Weights of a small transformer language model.
Architecture: biases, tied embeddings.
Each number is 200 + 40 x the weight over its row's rms, rounded and kept within 0 to 999. Layers, rows and columns count from 0. The size before them is the row's rms in percent of the matrix's.

# layer 8 MLP down, 128x448, rms 0.176, rows 0-124, columns 168-223
097,199,175,185,229,182,265,226,215,167,196,169,211,207,254,170,223,199,158,221,233,244,232,234,214,198,318,204,197,223,214,207,189,133,211,239,202,235,281,146,170,222,158,206,144,179,174,216,225,249,106,192,221,254,197,152,239
104,158,163,228,163,243,194,232,122,302,209,220,155,114,226,227,162,203,153,156,181,198,296,192,171,184,97,136,232,253,228,239,200,193,146,181,142,179,202,314,173,185,168,179,194,166,228,211,235,204,261,251,245,225,157,120,201
104,283,205,313,201,173,50,174,198,255,249,246,162,179,189,171,88,309,216,191,217,165,221,212,147,144,240,133,194,151,238,169,251,217,221,145,267,173,221,180,243,205,238,179,153,145,154,177,182,178,181,146,229,214,192,182,177
104,138,205,216,149,183,147,289,220,142,228,230,237,243,163,161,224,214,231,185,226,199,207,215,193,224,169,195,239,245,210,279,201,216,192,222,163,194,201,128,214,204,210,226,254,158,204,229,214,285,183,229,212,243,186,198,209
105,134,106,282,243,250,246,187,140,208,164,157,235,203,133,211,189,214,150,218,121,255,204,214,144,201,193,191,260,225,268,164,237,158,280,181,267,189,184,266,189,230,191,151,255,200,252,220,182,206,241,224,172,190,171,186,220
096,218,211,192,248,121,183,196,145,158,183,211,160,181,255,246,120,191,233,216,193,226,220,158,207,267,270,155,132,244,161,80,228,201,222,200,179,237,176,204,187,173,269,191,149,166,123,210,184,269,261,205,248,280,217,168,213
102,280,193,218,185,188,213,232,205,162,168,237,221,193,130,188,156,194,126,164,217,283,278,175,221,199,193,119,56,225,158,269,123,239,280,196,212,179,187,213,150,239,225,171,258,180,194,171,298,168,141,194,214,170,184,208,135
107,191,185,157,143,239,204,208,204,229,176,168,172,201,205,174,263,210,211,156,173,226,197,230,290,276,199,140,166,228,202,206,115,187,200,175,159,231,219,210,103,212,175,113,219,203,169,141,186,173,193,181,221,188,166,200,235
094,253,251,225,221,171,196,239,279,279,158,204,191,122,119,192,183,191,167,211,256,220,300,267,220,166,203,212,168,235,172,232,240,190,212,298,136,229,258,216,253,160,206,223,245,268,172,197,176,179,237,231,204,145,120,191,201
100,213,167,195,213,209,262,144,195,188,259,209,219,231,171,203,162,101,178,189,226,189,261,187,200,157,172,263,156,152,213,191,96,242,221,225,223,195,158,258,90,173,246,204,141,185,197,208,179,295,180,155,146,251,154,251,179
110,191,147,136,93,245,168,159,169,232,233,187,315,210,272,159,154,165,156,184,164,247,164,197,221,186,204,182,223,199,205,214,358,191,219,214,217,178,208,253,230,246,205,198,240,138,245,234,181,228,222,162,177,161,172,196,235
101,166,174,158,218,208,175,223,217,240,213,262,237,163,155,168,99,168,88,193,158,161,183,188,237,195,295,195,174,259,192,152,155,244,169,257,190,174,188,215,196,186,188,182,243,199,236,219,213,186,167,309,205,156,113,226,227
097,229,216,246,138,263,270,145,225,224,238,274,191,83,199,213,180,170,198,216,211,214,194,174,133,256,221,196,106,187,143,160,170,182,224,211,257,183,224,226,251,235,127,147,174,178,239,169,231,191,199,206,199,201,180,214,119
093,250,210,192,99,180,195,188,276,231,190,205,172,240,214,252,200,161,183,227,251,211,217,168,258,220,155,198,135,180,236,278,185,193,220,124,208,241,170,246,170,199,214,217,213,199,116,239,226,268,221,201,165,180,194,231,204
100,211,178,229,137,169,200,106,249,151,174,220,164,314,217,208,173,155,210,158,181,227,125,160,174,187,247,205,224,225,209,200,218,229,230,268,191,155,113,228,180,184,97,233,141,184,212,253,146,260,177,152,184,154,205,160,132
097,220,257,204,220,289,177,203,232,190,201,256,136,190,175,171,226,218,201,219,261,113,121,282,155,165,165,142,255,181,157,217,144,149,180,229,201,225,221,213,260,229,241,238,210,197,255,197,169,219,193,225,251,159,182,226,197
098,214,144,281,176,196,160,195,148,183,184,188,183,179,195,249,225,239,213,227,134,205,207,184,255,233,192,212,223,206,252,200,242,219,223,221,189,263,196,224,196,180,224,228,177,212,194,206,192,185,226,192,173,245,228,162,151
107,190,199,228,251,259,181,205,203,147,172,219,221,206,215,245,142,209,237,218,190,228,235,268,138,261,211,195,242,222,241,236,158,102,206,215,287,223,197,207,200,152,225,188,186,224,238,175,166,182,195,205,215,219,207,200,175
096,201,176,207,190,235,189,247,217,174,250,201,199,204,289,183,149,223,144,171,223,213,179,173,254,163,174,160,172,168,213,201,270,271,171,224,201,166,163,199,171,244,157,231,164,180,188,197,220,187,157,256,211,295,264,145,173
099,216,213,219,240,226,266,220,169,324,206,273,203,292,176,234,272,180,234,250,213,210,145,221,198,219,217,195,232,264,192,184,237,200,199,192,178,198,270,166,199,167,175,188,228,231,189,242,205,191,150,158,124,105,184,274,208
099,136,209,254,189,188,170,224,189,144,210,191,177,123,192,224,228,176,154,214,140,221,243,252,228,213,165,264,180,175,185,201,215,264,94,119,153,148,168,167,173,258,273,229,173,178,158,220,186,181,220,175,336,149,178,170,191
092,175,206,233,169,257,174,207,193,193,165,185,140,216,267,129,173,205,223,155,159,236,210,188,264,202,235,154,156,179,142,210,134,211,190,249,225,107,242,172,194,121,212,162,210,161,154,310,178,237,207,159,175,123,154,179,157
102,297,264,260,201,218,257,286,197,222,164,222,170,162,204,212,275,133,140,220,185,214,174,242,146,186,202,153,138,209,226,195,253,213,208,134,118,224,263,170,177,268,202,214,259,197,182,162,182,140,206,192,119,141,191,273,196
091,185,224,302,243,260,165,159,229,247,161,216,151,219,140,183,176,238,174,222,156,184,181,152,100,182,225,189,180,198,175,168,237,300,118,186,202,207,135,188,223,224,183,207,173,216,242,219,178,207,186,267,227,235,215,233,158
103,231,200,200,230,187,177,241,236,143,189,169,227,162,149,240,230,128,214,118,161,149,209,224,299,234,181,153,304,184,219,179,163,265,227,224,200,155,179,167,249,142,236,191,161,170,138,121,146,211,213,228,220,167,160,176,149
098,177,189,122,224,210,197,216,124,125,139,182,204,214,192,154,178,202,157,207,179,190,135,230,223,107,221,232,255,205,152,213,182,139,224,224,128,194,154,243,209,195,103,223,192,122,167,170,158,207,192,175,222,255,177,167,126
104,248,219,126,155,149,179,174,269,120,155,196,154,213,195,254,242,142,153,229,151,234,204,203,233,198,205,248,176,192,187,199,166,187,199,175,225,140,208,128,157,125,120,184,200,227,158,230,209,194,231,233,203,203,178,204,218
101,140,191,229,220,256,234,226,183,149,225,172,212,151,168,133,230,196,203,146,106,197,195,153,175,262,142,198,240,204,241,231,179,161,148,192,215,208,157,222,130,142,264,200,189,171,179,178,164,226,226,289,195,196,108,216,301
102,153,204,214,239,164,170,254,257,215,267,189,158,161,203,260,146,141,179,168,221,171,243,212,189,238,276,286,115,163,20,201,195,174,184,254,230,180,186,240,206,246,183,168,265,249,172,161,193,223,199,240,257,228,174,181,193
102,135,169,237,192,261,202,163,178,162,200,190,151,234,194,226,195,192,204,158,235,238,232,213,282,200,201,189,167,263,212,184,180,231,165,182,131,222,253,262,194,244,183,197,235,248,219,185,171,199,215,202,125,180,213,207,185
101,238,205,190,215,110,106,194,180,208,221,230,178,272,230,173,186,131,137,270,248,183,159,145,174,190,187,216,125,287,224,71,179,232,213,151,288,216,251,207,176,141,269,217,251,175,112,211,275,188,235,175,239,201,171,203,172
104,239,225,187,218,145,206,212,207,140,172,197,157,191,156,215,303,157,200,174,243,197,254,191,168,166,207,175,245,179,139,245,187,169,127,175,175,158,146,169,282,140,141,218,260,180,130,266,238,194,185,271,218,133,216,119,180
104,257,243,190,149,180,271,201,252,201,142,207,204,209,268,215,246,195,246,221,258,140,169,236,203,241,165,211,202,128,292,181,194,162,127,260,196,158,175,226,254,182,166,244,195,165,148,233,186,230,246,129,202,162,189,275,123
101,241,243,187,161,219,186,204,117,239,157,135,235,159,187,266,226,227,175,228,169,134,266,194,234,177,217,203,193,232,213,239,147,224,189,214,171,177,182,214,186,285,190,138,239,212,278,242,214,202,255,188,152,228,244,192,201
099,323,169,264,172,192,210,209,122,188,204,210,202,178,132,231,201,209,206,193,215,241,132,194,143,202,185,191,258,168,182,221,169,171,243,255,195,198,254,259,201,135,175,207,208,156,195,180,175,322,198,139,210,195,244,125,217
097,216,225,194,264,224,202,215,104,224,217,201,168,164,244,229,263,145,171,182,152,166,157,175,156,183,233,155,231,212,195,192,195,245,261,108,170,221,225,216,81,164,280,186,175,234,206,255,146,121,235,260,227,273,195,173,208
109,144,230,238,223,248,256,164,197,157,220,193,199,208,248,207,214,182,186,228,181,217,151,188,191,275,170,194,254,154,234,243,171,275,161,221,189,216,184,174,204,199,132,169,254,236,128,266,242,177,241,223,212,222,187,271,193
104,173,224,160,231,202,228,215,256,198,187,145,279,188,216,164,181,152,150,194,153,242,206,212,148,191,218,148,223,267,160,212,97,165,275,300,185,225,221,134,237,237,245,214,245,186,154,201,160,257,204,172,155,239,193,226,199
098,177,153,163,175,233,236,240,173,164,217,169,183,238,140,174,193,178,185,221,262,222,230,213,202,206,267,178,209,202,213,241,222,202,155,303,148,222,232,246,249,195,168,230,230,294,213,151,217,166,171,148,228,214,174,169,232
098,295,189,168,173,173,233,117,230,239,149,210,214,214,180,201,200,200,213,267,155,246,184,217,140,211,221,255,149,149,137,214,143,219,148,130,128,210,204,83,149,153,236,182,180,180,141,224,202,218,277,223,165,189,243,173,212
097,219,218,236,183,219,204,207,250,150,262,172,180,266,135,183,202,182,233,152,217,151,247,225,159,214,152,216,189,288,216,192,162,258,188,201,221,212,146,177,210,187,235,257,172,208,197,235,180,194,244,197,180,285,213,190,253
101,202,185,149,202,232,207,220,227,139,176,246,190,245,265,89,112,187,199,174,236,246,140,208,186,279,160,275,226,144,164,165,155,225,220,208,181,228,197,259,232,218,238,204,152,134,169,184,252,138,204,201,191,178,213,166,152
098,163,175,233,294,169,212,229,213,170,225,176,176,219,193,192,184,180,197,170,270,250,223,189,104,245,175,172,165,145,193,169,190,238,212,273,148,229,248,223,231,230,244,185,334,158,268,218,211,213,217,157,255,159,195,189,223
096,154,232,199,220,178,248,172,164,144,240,120,109,213,224,200,265,114,153,184,153,187,197,250,209,229,166,213,214,232,271,247,233,172,263,201,241,206,158,202,212,201,181,295,250,221,211,181,168,224,231,245,159,162,227,238,159
108,231,235,249,144,170,111,152,237,172,204,187,240,262,160,196,230,187,171,218,207,199,118,187,147,215,177,260,203,217,104,239,225,183,226,323,166,228,195,169,115,272,245,212,149,256,178,237,211,228,211,286,157,213,231,250,160
104,247,170,257,150,187,213,192,215,220,208,249,202,179,226,120,258,215,190,252,228,243,289,216,177,210,153,215,250,223,170,177,257,170,154,289,114,221,232,272,196,222,198,140,176,131,223,183,160,143,208,198,116,247,187,191,243
099,193,168,209,153,155,135,142,171,118,160,141,183,201,216,193,194,246,175,168,213,189,232,211,190,132,261,178,186,195,264,186,270,130,205,146,207,208,261,188,203,156,248,172,111,187,246,126,212,214,259,239,182,142,197,146,164
098,138,259,236,226,184,229,259,179,163,246,213,155,147,154,185,218,252,158,207,183,211,305,197,211,204,194,195,154,192,182,277,233,212,211,195,265,241,140,180,205,254,202,181,196,221,189,253,239,166,176,240,251,217,233,239,263
098,268,160,237,221,241,211,184,126,191,216,223,212,236,148,159,233,188,150,220,208,186,294,223,122,224,160,193,194,261,206,251,184,196,237,199,199,253,182,194,179,154,127,261,182,192,236,186,250,180,159,139,242,283,172,229,196
100,153,224,250,202,168,163,210,249,147,223,146,190,167,216,206,204,173,195,158,177,156,188,171,194,197,141,166,242,227,151,163,231,214,192,103,177,251,125,236,172,193,219,258,181,193,228,205,205,221,193,295,299,256,185,244,215
097,226,224,246,227,243,188,224,216,281,172,225,241,309,239,218,164,192,203,183,246,201,134,187,249,229,129,178,220,242,248,166,187,167,268,222,147,196,174,138,211,196,150,202,138,196,209,201,238,236,180,115,194,248,206,254,201
096,65,230,164,190,161,234,185,169,275,209,244,193,170,123,149,174,178,200,169,172,194,174,251,173,234,157,275,177,142,163,96,319,110,200,146,123,164,126,161,263,264,249,186,246,224,222,157,185,199,162,269,190,152,172,226,197
100,274,229,191,152,251,222,184,173,240,216,213,251,179,272,166,264,200,206,156,157,242,195,201,208,183,236,214,217,162,196,181,233,204,199,202,206,220,149,174,272,187,130,215,194,196,247,200,142,247,193,178,203,233,195,250,210
097,226,216,205,172,192,100,196,210,244,209,230,134,202,162,211,232,255,198,226,149,150,171,192,132,186,150,300,269,249,195,200,129,240,218,142,212,227,163,175,257,271,199,272,161,203,255,251,214,144,160,259,246,220,176,216,177
103,253,162,298,180,242,129,164,211,189,234,174,255,229,244,242,242,181,202,146,254,150,133,201,236,206,253,207,255,201,222,231,139,191,206,220,236,220,222,219,235,185,146,251,178,190,223,174,205,212,226,150,252,241,181,229,122
097,306,212,187,154,211,140,152,168,194,175,212,181,178,225,236,265,200,178,168,188,220,213,185,233,249,198,158,224,213,258,205,160,247,186,206,234,233,246,198,88,164,123,187,187,192,146,184,169,187,212,160,175,185,213,213,231
090,160,195,320,222,247,221,204,318,206,121,124,195,235,223,188,146,190,222,248,274,182,165,192,223,200,146,194,208,232,242,252,223,270,246,135,276,221,150,186,205,193,265,196,177,252,219,192,152,191,198,143,182,240,273,200,216
099,257,215,226,197,237,138,188,225,237,203,134,216,183,177,159,168,211,189,202,224,203,150,178,153,212,219,213,87,213,253,99,218,204,256,223,171,180,138,259,241,260,178,180,205,140,142,236,216,246,193,105,238,250,188,182,240
096,141,195,209,204,181,278,212,193,215,120,200,169,152,222,183,287,211,238,184,233,216,231,214,166,204,191,272,185,259,145,279,220,254,200,157,214,157,241,229,192,203,189,187,160,173,215,203,191,201,213,268,248,215,207,249,200
097,189,159,251,265,194,240,247,184,230,235,126,184,209,166,210,119,218,217,208,199,143,213,319,187,176,188,188,174,175,263,122,195,224,203,190,254,196,225,199,219,284,250,199,206,218,222,197,159,216,195,267,164,160,240,168,165
098,281,167,292,199,213,259,183,183,155,159,169,227,223,147,209,214,187,265,177,146,201,145,230,229,234,205,238,184,316,208,246,218,167,226,159,153,172,163,189,205,188,210,206,166,252,245,234,200,328,205,289,257,206,145,205,163
103,259,244,226,161,212,157,174,203,193,221,202,185,222,344,212,207,219,196,198,157,235,208,185,207,276,184,254,251,262,256,203,119,190,199,142,167,185,171,224,161,119,126,227,174,213,203,193,143,240,144,271,216,264,220,189,178
094,237,222,265,168,209,256,192,222,269,234,200,221,222,199,193,173,264,201,200,320,195,219,224,184,212,274,209,262,219,156,179,203,163,233,252,158,184,208,166,219,206,200,172,98,169,248,213,190,153,164,173,297,217,200,239,250
099,241,218,135,167,218,221,224,170,62,221,208,204,219,197,211,296,277,184,214,289,207,175,173,143,156,279,164,176,85,161,172,189,199,195,261,229,258,179,188,121,179,207,198,262,213,194,290,227,179,172,241,160,126,209,239,145
104,190,202,148,168,213,201,156,274,178,248,252,210,148,194,183,247,149,184,170,198,195,195,140,273,192,229,149,201,201,176,185,212,240,192,221,181,244,219,149,184,222,203,230,184,216,137,219,191,200,228,247,107,217,130,237,243
104,157,182,223,314,177,195,200,180,221,251,235,224,230,170,221,209,234,181,243,190,171,235,184,295,203,158,138,164,253,197,188,178,203,175,190,242,218,192,186,153,238,253,202,151,218,227,176,223,185,226,116,210,120,196,213,212
101,174,235,264,243,221,164,269,244,163,235,155,169,196,174,250,230,182,286,249,157,223,190,148,309,208,229,244,127,175,236,144,156,155,199,183,160,227,181,136,193,208,182,186,200,227,159,187,184,184,205,270,182,212,256,163,120
102,138,155,197,149,260,214,180,217,270,185,149,165,153,241,209,222,237,194,159,201,227,224,255,185,199,274,185,219,213,220,168,237,178,268,160,188,218,225,259,161,225,204,190,167,112,188,211,190,179,247,245,168,190,167,201,232
107,159,224,274,234,270,191,147,260,218,217,245,222,162,265,166,137,189,193,204,208,222,164,251,199,215,234,209,194,146,197,190,225,217,179,185,169,220,206,139,138,219,195,193,191,195,168,227,171,164,196,180,183,177,224,185,224
104,209,187,224,227,206,153,182,229,232,209,157,250,219,212,211,147,202,215,167,225,159,207,221,191,242,125,254,237,262,201,226,193,186,234,224,98,200,312,151,248,158,224,229,137,190,205,165,231,106,234,242,195,263,266,158,211
101,182,165,101,205,157,253,138,204,216,261,309,191,180,223,187,171,185,237,239,156,189,221,271,187,217,184,165,237,208,105,230,242,171,223,200,246,145,162,196,169,215,207,154,232,231,157,185,246,225,155,203,217,190,176,223,237
097,234,240,276,203,169,249,183,197,254,261,265,261,164,199,151,176,153,267,245,125,152,307,192,155,171,212,171,364,172,289,154,206,194,186,192,205,227,221,219,244,201,278,221,177,218,173,206,183,273,221,238,162,198,206,157,169
098,189,174,228,174,206,263,185,185,202,200,152,154,226,216,142,157,175,161,151,163,174,191,145,198,241,191,221,206,134,125,179,238,195,209,207,225,208,197,155,189,219,213,163,238,120,178,189,195,123,228,224,267,250,200,173,239
099,185,200,180,227,183,236,248,160,237,214,216,154,265,206,186,148,176,194,159,190,157,207,211,214,186,141,197,210,258,236,182,248,232,230,237,254,201,239,181,204,310,182,193,216,249,152,202,172,179,189,126,95,215,154,182,183
095,201,262,137,202,170,262,161,236,239,182,224,188,192,277,239,216,200,235,255,139,198,214,205,184,153,219,182,134,167,162,148,181,167,134,182,209,152,234,223,162,210,208,181,189,200,174,208,138,226,161,171,157,147,259,199,184
100,235,222,222,243,200,161,187,160,130,160,209,250,267,224,220,151,217,203,230,168,161,152,179,223,269,230,174,227,205,146,193,120,195,243,246,164,255,236,201,133,225,196,231,223,304,144,154,200,166,175,180,179,251,209,177,132
098,295,183,191,197,213,233,224,179,208,200,209,201,217,243,197,216,117,126,180,160,161,175,217,168,190,132,220,156,157,114,128,142,227,173,252,246,199,290,211,190,117,246,186,231,185,147,206,205,179,190,154,276,201,189,231,246
093,120,218,242,208,113,274,192,207,157,310,215,193,197,241,190,197,201,193,230,240,185,197,142,138,262,251,156,178,154,188,147,178,210,153,149,225,283,149,153,120,196,175,182,208,163,252,220,152,158,243,180,207,219,156,201,237
100,217,165,206,184,193,197,179,237,233,163,192,230,181,224,184,166,238,146,214,298,190,177,212,192,194,206,211,212,141,175,196,315,159,160,135,207,198,167,136,201,196,182,224,221,220,174,205,206,218,167,209,123,206,221,187,240
096,177,192,214,134,156,236,231,216,181,152,200,168,176,131,156,211,236,152,216,166,170,217,200,136,170,131,250,209,222,148,224,203,231,108,193,155,182,200,171,150,253,124,191,196,239,220,241,258,238,201,251,154,231,200,229,168
104,130,198,215,168,169,221,229,180,157,218,153,235,205,205,174,183,157,153,197,253,205,228,169,217,169,187,209,145,239,214,125,238,245,207,255,155,125,177,194,197,262,237,200,199,194,189,265,194,157,211,207,271,191,239,231,171
110,117,246,247,233,247,132,238,194,234,212,149,177,253,146,214,180,249,146,150,200,143,206,171,234,213,179,218,231,151,219,231,247,159,164,223,202,221,133,173,101,253,172,191,221,191,270,183,159,128,222,231,209,210,177,113,205
096,145,157,223,143,234,209,152,150,199,143,148,259,167,246,144,122,125,275,191,159,195,194,199,264,194,197,186,239,247,101,225,208,249,164,207,233,222,201,239,213,209,213,218,240,243,125,135,161,211,258,205,218,191,256,229,206
103,228,222,155,176,214,193,185,97,171,195,271,237,214,182,193,281,187,165,182,179,226,170,222,249,144,211,211,259,249,197,205,199,174,181,157,216,212,158,270,174,198,196,178,193,213,233,194,200,270,205,185,234,123,199,191,241
102,234,249,250,159,280,182,217,119,204,155,183,126,119,239,183,187,183,133,211,116,195,159,225,220,230,210,207,218,222,285,160,185,201,178,123,218,223,181,155,222,218,176,168,123,201,162,176,157,120,223,186,155,222,185,238,197
098,228,229,204,281,242,185,153,206,180,212,184,242,209,258,185,197,179,206,221,225,199,223,241,184,166,126,191,266,205,218,188,201,201,232,173,229,228,241,162,153,158,203,241,230,201,199,134,221,163,242,191,214,194,183,191,201
091,106,169,224,232,155,211,187,235,224,241,101,181,227,227,165,171,232,224,173,252,200,242,305,160,194,220,196,216,172,234,218,229,315,179,235,254,221,232,208,181,219,223,158,186,220,121,203,172,180,224,197,149,150,234,249,177
105,118,214,111,185,249,264,228,249,248,216,213,258,234,171,219,194,175,249,174,183,200,203,148,237,153,231,184,178,133,183,192,198,192,188,192,211,190,195,301,202,225,241,168,266,225,171,183,164,160,133,210,236,229,197,236,154
102,161,189,245,255,238,85,216,203,202,187,150,178,216,156,208,199,162,179,245,172,159,221,156,279,134,177,159,201,224,203,210,242,202,109,187,229,225,210,227,220,315,245,183,229,233,206,155,193,261,206,217,150,257,190,212,180
093,260,190,185,227,230,150,261,161,182,228,243,174,144,194,238,156,198,195,164,165,230,219,144,174,219,188,208,212,210,154,250,203,242,258,152,157,259,172,172,191,236,240,197,176,239,230,196,164,169,226,209,207,252,209,212,259
100,293,221,256,174,226,216,240,213,249,130,164,195,207,197,145,203,172,215,193,186,220,209,221,204,227,183,200,280,269,253,162,235,223,118,173,120,205,242,114,217,153,174,259,236,189,176,178,209,257,188,218,181,170,209,246,238
093,190,221,175,180,230,170,203,253,178,198,163,238,165,275,197,213,203,174,184,175,197,218,174,193,157,176,217,169,158,327,214,194,184,187,258,169,194,243,244,186,201,263,200,194,162,225,157,252,198,215,183,190,137,162,203,192
100,204,193,162,225,216,141,193,200,134,152,177,153,220,268,245,217,176,236,234,178,191,202,239,130,209,189,193,269,197,211,220,159,209,192,189,206,159,227,233,209,211,227,187,208,254,208,183,241,205,135,233,135,199,186,190,204
094,168,181,211,236,189,192,207,118,161,132,244,204,220,215,169,216,249,171,204,145,192,222,265,211,170,210,247,217,256,209,216,288,193,227,140,194,132,204,240,186,184,164,217,267,211,169,172,202,224,218,208,175,124,169,212,177
104,228,167,205,172,257,194,138,268,262,204,230,238,264,272,198,218,215,256,202,199,148,174,163,265,210,211,196,237,206,177,232,226,137,186,231,266,184,191,232,247,165,209,218,161,203,208,218,155,143,199,169,157,203,182,185,169
091,143,119,239,190,199,231,209,203,291,280,185,123,190,153,236,152,202,121,199,218,207,236,171,187,236,166,182,211,217,189,263,229,268,151,228,152,210,186,268,263,210,197,210,229,293,181,172,168,171,163,258,230,216,231,170,235
095,109,163,180,149,228,221,161,165,213,277,207,216,176,223,213,231,154,179,143,167,215,242,190,142,196,217,212,177,140,186,158,130,210,189,209,234,209,178,204,215,229,188,241,196,231,131,271,217,155,139,171,214,189,193,201,203
095,129,196,189,242,215,194,197,160,127,79,231,209,151,187,204,181,194,140,183,238,330,276,181,196,192,259,220,161,290,190,183,189,203,244,237,180,163,161,176,200,257,149,259,233,147,282,206,191,153,164,152,336,157,278,191,225
095,271,202,189,262,270,139,207,158,150,176,226,160,144,208,164,169,199,243,122,142,205,185,207,179,218,112,232,255,229,182,133,185,167,160,116,209,241,188,182,265,157,132,183,174,196,184,237,208,132,244,255,209,201,188,194,177
108,168,203,168,192,278,217,222,186,215,217,144,187,185,239,199,165,194,169,229,229,232,286,204,206,246,148,244,172,254,230,70,284,208,250,222,234,274,217,241,187,240,166,231,165,220,247,209,217,156,203,220,202,204,172,208,200
097,292,180,246,207,285,94,217,248,220,165,282,202,173,200,293,247,191,233,202,210,226,164,230,185,202,200,155,203,222,182,167,183,210,240,162,203,186,196,126,172,193,178,238,249,182,274,179,209,175,200,163,132,279,208,167,232
104,231,225,151,272,167,217,174,256,205,258,203,241,188,211,177,216,232,230,181,188,148,235,189,223,198,232,230,210,207,213,179,253,235,246,165,223,217,140,172,153,272,98,170,176,226,140,206,175,110,206,213,189,146,201,239,174
106,223,249,88,221,174,200,185,197,205,138,183,189,222,145,172,180,229,199,234,250,287,197,151,218,273,231,223,205,285,210,195,174,214,189,245,95,200,200,139,276,141,184,215,220,183,236,268,245,165,184,183,185,184,215,177,248
092,138,261,186,189,249,205,149,339,115,197,212,175,229,247,203,183,134,228,267,179,251,209,147,239,193,180,224,220,105,197,216,216,194,183,182,115,182,236,80,200,173,174,213,131,271,213,169,251,165,177,127,179,251,208,193,195
104,203,328,238,162,271,220,186,199,174,248,199,301,202,189,131,266,177,175,180,117,180,266,236,216,170,189,159,127,185,255,245,228,225,133,237,220,192,159,127,175,184,226,222,191,163,317,184,156,175,191,241,196,173,167,178,201
100,197,207,261,182,270,242,193,223,185,129,212,158,145,250,212,149,228,256,236,247,252,218,221,157,170,228,255,147,146,165,214,152,162,141,180,218,240,263,202,105,174,252,208,116,224,174,212,172,272,172,151,197,178,202,223,203
108,200,205,184,232,264,160,231,149,181,204,250,278,179,227,190,170,235,222,151,217,164,162,222,203,159,203,239,163,225,251,112,138,218,176,168,211,121,227,231,179,211,230,204,228,217,183,136,177,179,244,236,166,187,137,195,204
106,163,200,216,263,214,178,195,199,220,260,203,248,181,218,211,168,173,258,196,115,176,242,270,161,213,114,174,201,224,211,241,237,259,190,144,259,189,210,156,276,255,255,153,185,247,234,156,204,196,176,196,261,151,179,205,227
091,195,217,196,173,202,176,189,196,182,192,161,179,198,159,255,206,182,163,174,216,215,260,174,232,186,139,276,210,175,193,259,162,259,237,157,257,213,157,204,181,143,247,190,172,193,202,239,204,150,235,229,229,282,198,158,205
096,181,147,164,123,163,160,232,223,201,214,166,238,197,228,218,242,201,151,196,222,243,256,163,279,150,232,163,187,193,189,166,233,206,109,180,155,227,238,150,179,210,197,149,135,136,171,238,189,195,249,203,250,196,238,209,266
102,169,206,154,161,156,139,229,234,208,163,164,200,256,166,189,230,188,289,177,222,180,251,235,173,175,215,203,168,227,144,199,206,228,182,221,143,113,207,236,209,185,241,154,205,190,224,223,159,258,302,168,136,132,216,212,254
101,233,97,230,313,216,183,167,198,200,190,233,193,195,249,188,189,174,176,190,175,197,176,248,224,165,194,105,107,195,217,175,225,161,152,205,222,245,164,149,261,237,251,156,204,217,106,206,185,203,175,120,242,225,144,232,195
099,229,161,166,211,226,252,169,102,204,253,275,199,222,194,257,207,147,178,233,196,240,216,165,256,238,129,200,255,170,191,178,215,200,221,224,240,182,150,195,185,145,168,172,152,265,156,199,200,229,184,206,261,241,200,201,169
099,212,231,161,174,146,203,153,261,228,255,201,226,249,247,207,223,229,256,172,211,152,286,177,166,174,152,242,211,109,228,224,232,244,210,184,165,174,213,200,250,192,208,202,215,161,188,218,240,215,92,85,148,244,147,197,262
091,187,187,229,163,260,214,200,174,251,174,176,156,176,222,176,186,241,212,219,212,257,245,203,204,206,173,111,240,119,274,242,154,192,197,178,219,132,207,221,133,211,164,141,222,251,128,167,223,221,253,315,193,211,228,161,229
095,239,168,155,199,207,254,178,200,224,248,189,174,174,221,185,225,254,168,159,197,143,247,246,221,259,120,129,191,170,190,156,115,185,161,246,202,189,235,284,185,197,238,196,216,133,286,175,246,196,190,251,190,170,193,179,210
097,156,247,191,234,182,209,193,215,190,138,216,199,200,173,198,163,222,189,208,164,199,238,222,105,150,207,193,171,119,128,235,182,217,222,180,182,244,195,249,216,265,220,184,182,254,189,208,155,210,196,156,235,227,160,164,191
107,229,147,220,214,191,240,174,118,222,242,235,223,164,150,184,115,186,186,218,124,185,186,193,170,153,178,176,149,220,182,212,208,209,178,271,180,178,168,169,195,155,227,202,242,277,250,183,221,196,267,167,268,214,204,179,221
098,201,186,158,184,172,214,155,184,164,136,150,260,221,216,278,211,189,235,155,160,223,248,296,198,175,194,219,193,220,227,207,224,114,266,169,197,209,232,159,236,216,175,274,124,224,197,127,104,217,219,105,204,208,230,192,226
126,235,199,182,157,186,140,270,240,158,177,202,188,194,185,167,216,255,137,138,239,226,199,136,227,212,188,211,202,154,229,215,153,208,204,208,223,195,180,83,187,183,166,192,253,191,291,255,198,145,218,222,230,259,210,191,227
108,193,152,66,237,218,194,233,164,282,170,263,231,251,257,268,159,190,210,230,177,175,199,228,197,153,202,198,246,179,199,192,182,223,232,321,191,136,174,262,207,153,192,183,228,218,177,177,219,183,200,149,243,122,238,157,273
100,189,248,125,165,176,169,151,263,207,138,206,195,207,228,181,266,130,204,214,201,204,195,271,237,275,140,167,229,288,197,239,164,195,216,140,176,204,187,175,164,215,220,196,163,133,207,219,227,261,192,219,141,194,234,221,129
097,141,229,256,205,192,164,177,263,182,182,208,192,214,226,219,218,220,156,209,232,202,144,169,194,172,190,153,155,134,245,227,215,167,235,201,264,229,246,190,182,189,223,237,269,191,184,249,239,229,286,187,185,157,230,173,217
096,201,241,222,165,213,195,207,137,214,138,122,286,228,174,170,178,132,126,216,213,273,171,172,195,242,190,181,161,202,96,145,240,223,203,223,283,207,210,176,206,241,220,248,228,164,226,169,204,260,169,266,141,202,161,251,164
101,142,163,136,285,181,188,210,191,217,193,164,229,248,221,217,209,228,211,208,258,164,222,213,187,183,210,253,215,194,264,180,263,233,208,228,225,219,206,291,162,204,238,182,236,276,209,150,123,241,168,293,213,228,191,115,245